From a checkpoint of a small transformer trained on Wikipedia: no biases in attention or MLP, capped logits.
Each number is 128 + 32 x the weight over its row's rms, rounded and kept within 0 to 255. Layers, rows and columns count from 0. Numbers have three digits each. The size before them is the row's rms in percent of the matrix's.

# gate: layer 6 MLP gate, 2560x640, rms 0.0434, rows 719-744, columns 560-639
# up: layer 6 MLP up, 2560x640, rms 0.0439, rows 719-743, columns 560-639
# down: layer 6 MLP down (transposed), 2560x640, rms 0.0328, rows 719-743, columns 560-639
gate719 098:148151141112107166133115084146187064113122137147159133124090117150131119083115125123103166144127065098119064107132119173116074125086136106024079073134153218093096125142137167120144118126074103122135092112131141137193101086156108111133154118
up719 098:112174130143246146153084137085152151149114143056130106160161119152112055097141122167099153156047125132107121112152162095090104096154123167139093112163101122180122158077109159099092076066152134100120182164120115181129104120196144104176135144
down719 096:142183134118192146145107052137148120125157126130127104110113121090171175149136101136161156172064141131194174089141117165129139132080109109123171133044130150153127186088064101199092143134092136100127088121100118104135117175129169172086115076
gate720 093:166112123140113157142113113041173118140174118013121111165132127132181130080192123144149155091131159171126119137155125165114099113159127113238140082126111092062178122102157124164175096126097169117120183098140084186134093088053112173132125092
up720 102:145140136072164181117105165156105208104108087168129145112187126124130178138125116121077107138131166133097107131148148077127120131115134191116134069083120108140073140160095131123128084142106151144100132088090103104107112179133121119153149179
down720 100:137188148133139163160085120171173119107155163152139096125108090138116039108079134107137153150088182133133133128155145149106170162124088124121089160068145179111121078121082141129112138092111104068127074165143208165115156112176143109112121077
gate721 103:094130105114114141134108168111109113104162192114116116136121113168106099098131109136107056222113097169138092132132093184157153109136168119182163168057124082096088147164110144138161102147110147123146152169089141153087136100158143111082123143
up721 104:121171158123144102132150175127147141115123130126167168146163061156145086076122130120140133171137061183075118156174101150152151218076183125140173138089125125115131110107085079116133192147119110113140161171181170089117138095150104126131134121
down721 101:091143156133154124103162126113188106095104140153157164097076106168148192107156149152125184094125096074045138160167136082104112174132166077139163160154100118107105149167123124133100046109134083194121081099153123106120141154116133141153152147
gate722 095:144084094082116041095092141132105136201183114129180188143140099053160137117135166111113120142130143200200210158147119086158130090154110101153106107119132131097082180125107087073160085175113168136167108113152160132194146137160157091121158113
up722 095:110116150138158153183120131171092096130108128107114172109159160151091119091152145149115116082128108131145111187164105183130096152182107137162162144120094136124152092135153066156122113063127144188136136124180124150124152140084114143186173109
down722 099:100096153128129087119108101204098137161146097188081136145114120109113141145143104162105108110146133084214207124119138141099100150068164096104118040094154126122146136114092126124107102155159169112140126116128157141151140128134147124071140168
gate723 102:113127136077100148149188144156133131119092112136161104084135167074132124122146146134049117111167164127129194100179120161110136143143154107119116100107139137219134064113214197130127125140127136134131120107098131166168171114120112103206115165
up723 103:138110178125090105126136133136077141095115109110142087166096124162095126159108107120072198105092102110122138158065103132134187079152140132155093103094094110146097124113136141164152128126105183120111147113156146154135160173179098120147139104
down723 099:123109140166175096171152138110071118116204143122098194075129143132119127135116199145074135124108109150135146166171086064124105135096113141106095111147077082144158206145137143128150104120121176180138140117114114121127105162126108164127058068
gate724 097:157106087152093150140135155130166155152156123123156154110121089158159187078182082093124121126083136113077149027143120159086151122124079070098095140149120084119110128121134142142182122169116131083113115160139089142147106117171094173124142124
up724 099:178107142134164156107068101034110150150125146150079127097116141135130135151081122142192091114132131107117064100079121139125094129197116088097130131163116174116138069075160163088156098150164132160161179115156089136122168195124119089130160114
down724 096:096148138134184149091167157202127136144072211083109108199151208086157074106173097147119084125124112125126122148208153167096187152097172155104145104091130137129094163141110166129131141129124162171132152113168134136085095115138087145160105193
gate725 092:138179149145152147101171169136140144129111081097140164162078120137169092107176122143146136106148135128102140176179079145162066132144113093132086129142168137169194091129160116101084164101155136154135132137099200140166119139116106129147157130
up725 099:152142063191126141094099145086155164151209115221135155169140118104150128126153150146151177148119123182078175069156148132118096109169123181117104155184176115162154166070125085187191046092111142103111134088119086068089220168085138143104112156
down725 101:085128132158150152120202082101084175111141107169130135103105061104151134151188179142093208167128104106149102129079164149137136134125105139147091099142124057088107135112125161103151138194112202146106087124141142153161144129144159121186162124
gate726 104:109103129162098148147141168128157105117095075189125145092129116140152105205208106112141138073126156156162085127070196183155156116143124120086183201091133076158156133173095107145140097097149153115102113109087127113150189137179166125108107137
up726 102:162102137103164083164111170132113111141071128180136094167149147134203153102167094111094137121104089100171119113110120115123110093157115107166152113136162098108119125111145134101103157126139116167052158134200144100120139098123228073084098129
down726 103:093142159120128170162100104116119131155099113165150086147117097133145104127089102094138186166146166105142159105157153082135134128114059143074198126129099139159088121091119098106157156057104146154113193140113076118189197117127120147085111142
gate727 102:129103154123149115120103128109114148121064073166127071146208083143105095107125087079161116102100171124126158106111096172140162127155100082165191101155201128089124086135165096123178083116145125126124132098125139055128197139112143165160068137
up727 103:074165190115169159127127109117132127145097157114093142222192149091166100128172128133124154064124114172123144116105197106100079122081153141119184122106080184148100082070163065127142137151146111158104123079145117113075093148130121138068093113
down727 093:147151117104101087130145146121094066086149086167131105095142195179101110100156146212118114153149138127146077149128193121135134042074156115094091165143122104165180143090162114153129111156150092073168156094051124155140140180128133116107106102
gate728 100:151065065093089108142060124127101116128180213142168128140204108109143103175067134162079161117096203065206134149119148154046152151171152082143130168127104082133130165144138117115137137148124134134153059171201120141169125150142141161126156188
up728 098:183133020126125155095045130141153131096163133113112123141094117155104099150085110130108126147105158136132080114175119172128088112110171112168178185111081147157079117144154169136143081172138162116115140146129109147105109128114122123147194083
down728 101:108115145088069097111111112139106156117058191172113106133133140126101151200094111124139097117193128153103108152134188148111109095115105112083139111151170116067131067133139117124075142128179158091171159132176097139167087097090089092107124105
gate729 097:099156095113118167159155076155068169146160143162173125079204149141079132083137147123118116119134104148122076136128152138137089033134076121146105132115158104167094151143099108120147124098171153126127085144068093108122139109179118159151160136
up729 102:125151135123142126107197078067148087115161094159203111114164107159079124066106067171116180130099151117150135160125115101058163151176163107120067132135108175148104159088109180090131096192139099122088154133121158142140106100101137105119160130
down729 099:169081151201175135104101054162122171137116157108175129149099140149170118144108159103131127172079122117105062136134126133108078192125140163104094140146124165143140184044138186172125127178129130170115197116114119191103107127120101139074141130
gate730 097:120105143169143124152143144108107085158169110154138111097184161204147141081095141111115153113128141167152122175139162114182117138132169078111111164164116106140156095125118117103075175120089083129155141056162118160098156037127126103088155137
up730 100:208110109106085121138102132122120123137126166180144118115182128165147095162124136106149146026159067109139111052165113194160151126104149148111061147161139126194104125147078109087174129102123201111170157177108090147130178157118116101169115176
down730 099:192128171127218127120184124128111140126154064124100108149156105165147129136103111122157137154137171128104139111099171143180143126132102015122093152138154143160155135131131130157115143147121115133156116158143124079087151096083119144126140137
gate731 100:069158097142178125139101216092123164151152138105122199097134110144114149134181141133108108088156108172106148150148138092114062106149148143118152150093136094169130113147144200115152183138178178129099146134084163154139082146148109149139136116
up731 097:123069104059146093128134127164114103164144125140169160169076149136211174147196117084132126154125139058133166109100091154159069162055079112081137112150200104085169097177121068138165146136140114155205143130138115174128149170147174155149101116
down731 099:124133131168195158180101086102155138101153123106096072135157121157138187144170119086145181121142179168101163152135139180090123120133113172048153132044105104110061115086133103171124134159105149115179082162185129086136118196182144135067155107
gate732 098:107084198098138155136129136076068145158127161106142180121158084067123077132151160130180193106165112050117097118143106196097153139102155146073171163071158141218145158126145071120057134105092114150116142114137094149158149201131112131148144122
up732 096:123164184113135130094154065131099156114189138158124128166140113043187203048100142126120168135106094081061136173112076123143162113125144138104099169138124088154129160159129107081081189164128103107066176087083097114156134164113186104085112160
down732 100:159154093148106132170067179125123120157091075104103081137136161115145082134142086065092096132078122158113143149133111136105167064153091116186116115170168153127130177135111134148113123081143149111156151136146145133075119084141100068112081090
gate733 099:088122151115067105128195160108063078091146111131127166130138127142106111176108088095113194194148184157092148119109109144152097140084173182186156103133157128166090131142146105118106135091148182104121135138159195089106124129143160203096061078
up733 100:135119153165132154139095179127162164086149103135132106161073162179126098150127107157137134147115105115135106115099089098177111129194156117132176145071110167164143196163165167132173117154121075141135128092129083179109097115129135162160052126
down733 100:076144089125080141140123162146107130124127099140121108103120144164070141190091134134180163178093119123128166143113095103154113123161150078099208113154119200049129092153146150132121117139092163067109127107116076133072135115074172105131140140
gate734 100:165058130155093102102132102113132132100130107220117154103147094125157093137126096105166119143105116155144139146166157127103130173131114190117127082135109102142129095133105170114145075072121140156139133089105077114178191193105131130117118165
up734 098:154132110089153122168091086082144176145143139119109164084139119096109097226093093090129165153136093125117170152152126095146121094155136204127181165110142118181096121095133132095107152097172120122110065120175142148158106177115145105151158117
down734 099:160124121100123135131095119122166125150126120155101161091159124170172090103089106091147212168093120070156134158063141160164180156103158095129157187052122032167096158119123161061086120125093160124166094105149103140152106148114136177123141118
gate735 097:082137115149132067132190130087160144120099157142124155154083158111129155125166116107140162126116115118103139145177096130139127143080120148170106090179118050175138137109161148155159138115115075149077144092169114077126204135128133091095148164
up735 101:074140098088081173107206079149126139143151080118088105078079105153142133061130156066066151116175122140149128135173096187125123128102137178116131124195175160134145170114087188153107115176133177160130133141137109109132134134100161133148108154
down735 101:095117154116095107147127121143092152139128072104105109145090116100120135123135161155119102130117075144104152108155081081099177133081132121167149128043139106167184088141129113146072041068144184097152084153098123116180125165111135136142082106
gate736 111:093083201129118149138124114125169149091137111074105128103130129175118130173125123112072167117131126130118156113139072160104100182103086098129137081110136143185106108149122098178139153199175112111186172131105076152123143118160064089133141109
up736 112:105150112090119149085105130146164162153144154099163154129148077176118152140132104110091117155115085182114134108129086110110239113106119144097110135140168129109129077161164154115099099141137136096105093155111143134089129140080185094096142107
down736 103:072150135118013196137122134100166093170105098129161134093172111147032126129171143121105160167127108108134153136129130110143129109116134101159134075100125132161072049082140091118167099128092118117110136131121151067092105126109092127128093166
gate737 101:106139161153199123127107115104129054143106142107149125109110131189149101068180183100156122158133172132119121093153061122112135130090132093061122105124188150161117146145146132091204173091098124087128140175144141100168097078118159061179102123
up737 104:126120176143206128126144156137127116109157171082143099123100128130180080109108156055143152124144164108164121186116156118108102119098169128094153095171116155154033112132064153107158148146184142153109177187119188056117160146145140154150146172
down737 106:134151105146188139108131117082085160092125094154124141170164076110118120164169109061109111102169139159149174156174155140102144113099079117128104059159122143084165164192169184174152113112125114129115122159154112189159114147133122149128135140
gate738 097:124130074085173183107109144099133145159133163142206086140162122117101145097107142137135100217201078129141129119062113128113080119146119141130143112117173114105141094136096106141108120122142130147156093155139100123056115103129133108148069176
up738 104:155177156147182149060136154176150091169136101124141117165151116094070098107146089082144110156137124107121144128106065143149139062163101126077118105067127123092155165154116180062055160136158122110113149106117130150185117069081079123120163104
down738 104:139136098127125147106115112152153182174152057167057144146059107152170048092112127114120113159100096123081144117135093138186099127130144109105076174151086120077120119150179221148139156139201163074085146105187070130096105125122098142093118202
gate739 096:081146082098163153168071143126071111140084119177115239128157091149095171132106165110147132138110096135167104092124114148177144135138139171137141151129101137118118144123086129092117156149089116057158143100088109079140180180096108115128068170
up739 097:136130114171106099138159130157133129107125125211170137110077153121137139128152078144114122122221149160085176109185077162168121165102149149121126107172118203095156140131162092137090158085118128083126125135139136102161130165128138142145129153
down739 099:155101073109147180134173133159139155179133152139161116122180193104120154111112136093160097152148163159135170072171134157176128155169155156137109187148101173071140143133161121194115118129140147130131088111144149084094158185130131123162182147
gate740 098:151060162160119134141180125154122167115155080072158136104113092083155098057087109117130047096172105126076127110126120157107175168091160097049151158156087084112075148111157148078160118106196130088088104122173171098186093093169112093135075189
up740 103:138107146109102104148129141076178118103178172195123165144083125056054106163127120154083087055104131065128152090117124171153139157173081083128056138157182114093122125100072168131133130114125151137147171122098154121134094136101101115113146150
down740 106:167086062096135149190121130132153065125173128142086164165134146067151124108146048203102133171122133099110075109192139153135134114159143132108168105199114081138121129115141139136115096147123118153142155139093138114166120115153141155142108213
gate741 103:171090137103111142130166135125113090151118182140115133119104144140159134090109144123153116167105122123155141196122210086144095129105110146144112128157095127105142110136172106132162082136153227114162120127125134119142086069126193120105144145
up741 101:081138130193100152127115095106093124171153169098140145093056174124095133157121153188186072091126091148159157094143111119114090154205136092096121137147141120110100136100130080242099082139126120155075116120147097145063096139172092134130170158
down741 100:099056128120136175144097082119103177125156161114147130145115165112182128183125153163226117126148074142161142135103140127096140091079067081104110081171136135085203141082122123143095158159134156103110128078121089086139122120146135143073114117
gate742 104:097101108107087139114115139141151068111115159152112120122162073091095120154134089059110138168141135120120120209082123115118085108163132129093167120097142076123147141134096146178173156156112120086146133110131168129137143116130097154148100126
up742 102:155118139080148159163153119150179113125120121121079117171193151180152140094151087132209205168151202172152116188131048107153121102098120144111091153117141170076159105174061164143173115141173130149222203154092159143118162125135118144079157116
down742 100:136191121158120076148167133157157169138099126102181149113152124102134143106134142160100055091121094083148180143120053080150117127145085117102040149208064162115154166129088122161150100127060123121128148092128122148155144143198170134133182116
gate743 097:097159105117139151167101148058124099118119133074125132145126112146113144109056053107117125137113124105154141144131124107064093117179063119099099153207125132097108095126103131098127131163208116184095125164099150156106166111157139151116128126
up743 104:139113187139105109088176098178166088122139134166143127112097129085170187156136142106114111108117114136133105129106116158159161094122127162130097064166123122122123127080119102096107148130122086058138132178160095077124166082144170123153102119
down743 094:133106117128172126102113173205147123150126125107105127125094083112088114088121156168108142056137153231122142152116113129151141148120112160176096111143053115141177108180158189074085140106208096059140127107174144098086186142098155085137103178
gate744 103:099202099144162244135126143155160141092137185084194109145138140162157109154237074133128125100175122172129128173146128190149127154121104140146098083116136178067142129140172127102156143116153075160141085178122138115093117080124134096101091130